config.toml
bias = "none"
init_std_o = 0.0
init_std_down = 0.0
batch_tokens = 16384
Each number is 128 + 24 x the weight over the matrix's rms, rounded and kept within 0 to 255. Layers, rows and columns count from 0. Numbers have three digits each.

# o: layer 6 attention output (transposed), 384x256, rms 0.0994, rows 133-179, columns 64-127
# v: layer 6 attention value, 384x256, rms 0.163, rows 134-179, columns 64-127
o133:137108104100131137110106088132128148155133154125143113118123131153060109101140173163152100121109096116145148151155119135109108179181115144149118145115124144105163120122119153144092115118100107
v134:110138142126169129138114155179179085106110149159125212087126111129159133134114114130137132112141115141119103148107114123151130112079125103156133100158154062133172147106132116110131102088149116
o134:162143118082111152115137107149112123144152125091139121130153163103120124144131146106151131101101128155097123096127111150083138095168102137108125161125084096139073104179155143079064093128109139
v135:153105116105136116147122115104156118094097184106105146133103104128125163176124118093142142155136125101154113088132144159122160140137126133131110100111136052128159142101172170140135120098159118
o135:140105106154135126151113138166091121160111097137137146132173156101129132144110145090088155142141172130129101122139198107139158140133139158087102140095133140095131136106128086118150130099127167
v136:132095121177141117135122120127129130148110111116126128145101132147158151103145141124091116117141104126139172128154093134124125112134119144141102137089126128121145134145102131152155130115118149
o136:085154157124132158125097101139112137128113110107150160172103145119114135148173135112121131128157131120108104113147107134112180128176113137098141124141135123096134125125128113095073113118123114
v137:135116087165127122056147178149093124129138145106160158116121056118079106136137159131153167163138180186134123152121156140142113119166084100135122072116138124125085153148121161112102120202118128
o137:088101171137117134161112172130165105101137162157082082105086114124145128123120145076126141133108114139167142133125138111099129145117160159119154149116138108138154106109134109112108081111144126
v138:096095118159091132161130128139125154133087119124124102136097150084130118099129112111125044122119162169103134172117108126170093166136188154113141110118122110130088086142134125133118145105139117
o138:114156173185150163130119114099104159141080146108166134131149142141108164096149160153157154111094147122153114096113155076139067130116123126149142132157111143118090142090145122135096126121138156
v139:082078126156160148125116114159137103150142133139099176171148107114120123106117102143116146138120157125135125102119111133116151122104150154147151124140124104106111103149124153116142157141150078
o139:121147110119113081119168101143108099122121149084120136121105144106112110128092147122148089126140164085101125146105109113090118088137143117158157137127084101145131141117107189133117104120113140
v140:158117085083182133123112132092133140092155111126116061154125121132156112149103124125123120127140178132095090146127159098124122118143100133129111134162123129132139138106131147119103134129094163
o140:113079133107132115128127091104133132130140133102098174102162092075088138149131076127125117124108105126119144152111133136142106102116096165097143145136140164121134112139121154089125124096172144
v141:120071136112164120091118149106152151159103154133179111111116082114135147106067151137103117098127127148142097135128109100139110128087128127136116096153138112153104111114141148151118148169091159
o141:098082147136111139115127129145135141106137119118113133132124146136157083115106114083128105134137130136130132118113127119136141118143134128113125140108095132122129114117112095116176084134162161
v142:143171112127098131165126129149089128123126169143130117162118109106132151177102129129138141125102164132125100136161137114143129146128104167107111163133108123153139104075106099084144126132180146
o142:138100143169131085180087108125162121157122095122137141124159139125154140137159134149101091137107148077154117118128092128115132111129163105160104126123101103135157139132142131096182138148126146
v143:113123120125111094100158122148094155092105115162148137122101128124098103123165154116156083116148143131127149140151126114130159125131110131162154131175122082133111146107096121127146092149147134
o143:143116153091144133130106124117136068105157137166128124155117139130111113115128139112150129113105092134143111144149136130093105138160158156119107128086095120165120128116134110153121164097101123
v144:095132114136122115145101150148146149086123111146133095137134110115114109123182137129110148087139146118135133099084137120118185134098130153145124091141133124139135110143140138117131126113126155
o144:144160117130147111151115113128115110114139100127107129106123127109122153128171141139146137115129158106120138116135138116125086109148095153129106174158120126139130173111118155089148169132119146
v145:109121107103112147088112139145066161139125082118149098119138127191152116107152148094106135122151142138103147104155059150127140139087178166124109153116128119119131119127143124157145156104144105
o145:136180148148105140127109115137171160147129129099152123117118118096107182131165146118169112158104147088122108147148145115111090128148137082140193128107142165096138120133100102152127117128159113
v146:118150133157140151148157117117082128100111139070116113099161162138141134147142121170118154107097116144139139134109122117146131108086133125157147132105189121130123128121150128116134117099160117
o146:127108133175130125167091122106181149131106096169127161163099148117094128122094132121124094130128121124108165140136128122116146121147149102166123133137110112119127158152092108136096159133146143
v147:136156178112109109112145142154093113106139105126131098101181146144109149132114141089124118143137118109101138142094127104121156115158109101143116188159185122128102106117139100178133094161105113
o147:155132094128079109094125179129153095100154152151133137105104109094130160099141134127186152152085160125162118114140136123124150118115140142148101139100088119123123122142136152139161178135173099
v148:076117161104170156180145124120125111120140163136089136126136115116134131119154153134128115151139114116114130138131108142201154164133180129116134077111136122149170132111147124100119130106118133
o148:121156127109115111104138092096157136137129128173089112128109080139118110121117164152171146121136129177166138111106135127106115115122137117127125085157110113130131132145132141119135138116087142
v149:094139162131127113119144142130136142151131110141108160129151139083146192147106125129072125159145133065088152106126112111168095117115078144103142122141108101124099115102158136101159115148114130
o149:177141152087092111092112104105123128125134125120096171112110139131155131131128111129134113111145150156128152103082112136102143120106126079133120168089175123111128081091147134144116167149114154
v150:134128120155138131141161132173101109127092120081105151120148110150090139112136131142117116148100164128121108176128087142126117121114118109132174169140140082084156120142120124121161182110153097
o150:139116148170143116151102127108117081114132093096121130125102125107108155184110143133108134131122117121101163109156128119104125102146159134110108152107122128142099108116113148134108152125114149
v151:120124100125162139155123086131124127156122168137120128171126130139088134115144120185142172126136133112112149140147161082105115142116162136117143096109135129148131117112186153135101138122100133
o151:120141081118128114153111128124106155083149113160111117148122122165136136143118155123117135098103111159129115169136112091139098126133146123089173125135125140127131124121101148114119103140131151
v152:131164156152106096141113157106163143148144111127162134149142123157111114122150084113103143109119138110179170127134155150128155122140112058113131147123143153098136141114128135123125145142117107
o152:135138137104142136102159133161141175128137085109159096154118153161152172143131176124120129169086118158137140107128157170144167142127182131122137142126133105150134136115112105169080118077120124
v153:151130128133114103127118098094119146151135156168137134159105128142132089099141131145125158078178092144145084129133120098090147132154100162100139092054132135139116129138103162178166118141118113
o153:085140141117175173136141125095128128088123160096088119082142131126119131131104135087109145124146094114122116135154136178105151123132114091134109105158134122144110158115098116162108130100116117
v154:132132129121116182107125141110171172148108140140103159119156134117127108132147132128134162152138083162127102127093127120107119151116134121105154094100180117138135151150118109121136138149138141
o154:109109129104137127141160192180115097108117166112102116100119118126135168160123144126086116094092152141138148145138145167124129139110111078090126125106106114112140114117113159127112118130109159
v155:147150134097134096123147148109111136097105161116151128107103182118126120128099132137117136103125119096151154127082127105147097155141079084192167124110133149107170173112106147144124112132093141
o155:108124140123108117142134147144114149142126085134124096117118125111142130096135080129108119113097109137142137172111120100130126087151138159096081144165136151130113127131126132154163101081157152
v156:083197122104150102157164145139125132108173121137143117133126145126070147139128082152121099137140088101103143129128156108130149141169122129119169214110136097135102146174182123125145124152141124
o156:157080167154136164102129127102177118147142121152131107108069130117113100124165117124106138159149126135142124143146095047142140123137148145166130163119094141098098124132165135123136110101122142
v157:149111101117136152186145149116111138107111102135122165172137166132133107136072057122134093085151085141098115107117076113160125174160121081123160136129115129139109125134120120133149127116141116
o157:148159144154121135125137093161084099129132154090126117130133129111163164131144103122090111153132119107111114140121106087069144114110088115146096155159100154134123149092138082141166113104129107
v158:165166125113107139116180093117151152133091116171154141125158094137111141162162123147126108142099128173128142112154165135106159123145117169128122128076115132096146120069086130141149090113107113
o158:117143092168170116170117194146142149083123083097121156109115145153105155094163108109093117070119077173120112141173138139148133152140131132107122109099122111114113069145119094134125128150143099
v159:102155125133163169080104142161135131146149118135155137098102130132148174105148170139110158121081135140159091148122139130125115153123089154111144143107096167104137113166111072159115150121112082
o159:093135149119129142130146134124134149145140120136116138107116127114170123138108114120086167084173150146105134104109119146106148148123059098151156145110129122151141121118123153117138134122127107
v160:106121141117149169092118119094121103129161151102112125168152123154123152126138155136118187131138125079122143119153133085097146131131141178131119104139103113110157150121130132140120140138150179
o160:127133137137103118090149171133126091112167091147112137141140115149127089153148165177123081139113129153087136144147129115114146114109114123074146160119103125153152070140111114108067147134151154
v161:115083162156156133121127086095143108136112148179122093158098145097150108143132170104156103090114143119171121113145123152077118162150120155125076105071135135140125115131105141139150134173125123
o161:130104158142133137100110189116141145159135138130149105086134147141087070155084103101134113171109135121130126154149157115147169100161096097119117081121129117143156140091116132115131062151147090
v162:166127124143141080130132125136174133149123151100130110145134112138121148135118087143127109121109102151123144159099126145147121106135129114125143132104122117111156146116155148130126169149133136
o162:165154141125137176134132131101108140152175119117173139122120154110115141119119154175159119135110124117139126135119127125130141130189143189146103145152125151099115134122127103123122120151123099
v163:112157114100090130111151097122102134097109113130142094151079136131121113129122118139181109143116114133132105133113155106121084162149102165149080122096122125152104126141106126113127078155160141
o163:111129126120138161140077134122109153110119116170122154136066121109124111106127132108122119147143102133157128129138138135143148133179122128122130150105146126128169123123135086123121129136146114
v164:132177131156132107132119086120168111152126115129155153124166069104134113131116135137122127128147126114117123174124139128148141116108123126128108120125144088104143117113132151105100136126128083
o164:107149124137120141135109114125145149141152134130107134148126123108100128145122123110146163148146097154119098102140161126145151179160132152126141109118066150166126124146147137097178130123152124
v165:113193110096143161113071087119112099107151146119117145114169113162141107147152089135133143125105106146102141147126113094130116129104144128108187160126082100167121094140111135104108136150080150
o165:131144122165143103171136150176121112131109109119082197071118157110146122131134119133134105167122100111064114142121132151133136125080120097128114139118112149099127131121116104103175140142120150
v166:100090149139169139097134084159155141129129126136092094142119133132153117092154144138145131117139173123157105135109119138153119186121154112161142094120117169140150140088144151119128113152100128
o166:097113090143138145172115169126092088077167102108148121132133116137125136137123143124146158142137127113141146138122159061140067080110147132138108106121112103112136110089124113098156110149163133
v167:152161101140145120174169105116155095132099137118117094106097125167122148111119117122135084113164120105140102174129150094090162114148148108116146117097139100115042100120162117104140135110158174
o167:103101136173119191148106146074146127128137144131120122229155135083175135154139148188138140126117137116150107129131139100177110141132111090123120122147115132127187132122121095109100095114089160
v168:102142109123118123158138143110124153118106126130087125152095135141141089101101097134096122117130110117120129117130147116129174126128131109118166162153083137151124133154123147108158126091132149
o168:098117114159156179135180098126160126112166129111161087135165122112116133142121130193135136122117139138135140115072100163108087080141150133138093103142150119137139140124145150161100121153137104
v169:110152159097133119118152156106107131189102102133138087121143061159128147123088127161081125145114092113120125163119161111128146084125125114118124140078117109160115151094136116127102156121131130
o169:160113148177131137109099147126144142114163131104142121148098119103112137141140171125165168116122117107175121081172103112123093123167127115136115099113108113127103082151103102163163121122124174
v170:119126136090151133109136098115149105117140115141119104128135135147112140102127175114151097115094094169103109091099135161112136134165159118112086093105132117093126120125172143164180144124129090
o170:138122103139147153133101160154192159123114130124109100122120131125102114095083141161159136129174151129146122156112150120168193130140093080102147120141114167132102154131095122111170150158129134
v171:097166118126098147127102149116154121114130120133089120153144125135127105122152125140128134152122124183141146143112148144123098151100124134096128158115138118110116152147126164112134191109111077
o171:170124191154140105106150164105121144130128115143142114104111105111149134145109174142161167130138149119136112124122128175158133102110182132127154150135167112127134121160138135148106142121119149
v172:153090138152154153166132116148115115138116088113140136166115089106133155108104112153110152090124096127139136108137135149108155103133135096167143126136103136143125114134143159111172125131125135
o172:159133121137123114171127094142141151096133117078085118140128142142112096181106085143123122125118111087146130117117099114137147107129147129107116095114107107153168163130112128100092115116124125
v173:097101111136099129149117090146121077135156080071164101169116089148143152128153162142144141122176128098090108117137082092127135126136195109117144086129101100140156115084138146117144134112129117
o173:125141118143140154102130118130155161132142156115125137139162127144081157141152149164102089085077125080143092117132160125097099122150122140134127105141103174143135119126064123141127115106138097
v174:143155082133134143112086123155124120171088147108137131161119115156159126133148146137121146134165114118111121141118117188154157143146113145114117111149134159145128133159107165082109133120127136
o174:116133152126142167107119086137144155111134134130110169168157112102118135106155184123125174139146130088120108099130158147133109133121097149133148114139131136161140167118134099132120103159094120
v175:138123155163108115095114137129132142152109112125152175125114178143106085140105157115175148151115156128151100126096111125132137157109122162121085156122089113149126153150179137177140143122112135
o175:153073095087160134138142109172110134074109113108099107118137126131152153145108100117119137164105117120152177117146139162142135143102089107125170122142185110098144122127134083090160116128136153
v176:127147137122137153099131107176093100144140097105161155149117141157077111113112124104121167164078143067132102159105084089168171121116136118136134098168131137123128132164114150153101100109078132
o176:172144120128096148111115127135135142098135140141124146138135111139129159132137136148132128141124099097111152082129113119118108104117088134122110151112121120133117128150061151143120170088170157
v177:123118097162118100118101130134106132109138158147123123122172159084102108117099131106114101120154133139089146141097152110121095083164105102105111107100155110130121121107094127154170145115124101
o177:172150165144146120136141105178154104142096130112131137081116133131068141120116117124143140094091117112169101162194113145130117142136152143180131136139151148121138130133132167086122107109137145
v178:112137131151131122082107130120141144175113104101142116114087155164139126116166167075132134116082116093135085115143120147089147135095098153138116088119105128119130125075138137128165105140121122
o178:130154166164148142169160151140072165131132134114156157146168139144134118195132206114139121101144134094115111150105188172113154129121131094119139118097124155104109127125086073158102103136104172
v179:124130111166076130146115138110163087108125129118091173150145100113201158154105135128119153139090077129088124122078134145145115102107140094165127137123144142121124141108153116157112170169110147
o179:169070105092115107064118140150112130141147144121174086110116119149105198126083097129139084136101159130155087109132140135091110160119104139135171109125142154136102167119116137109169126156087140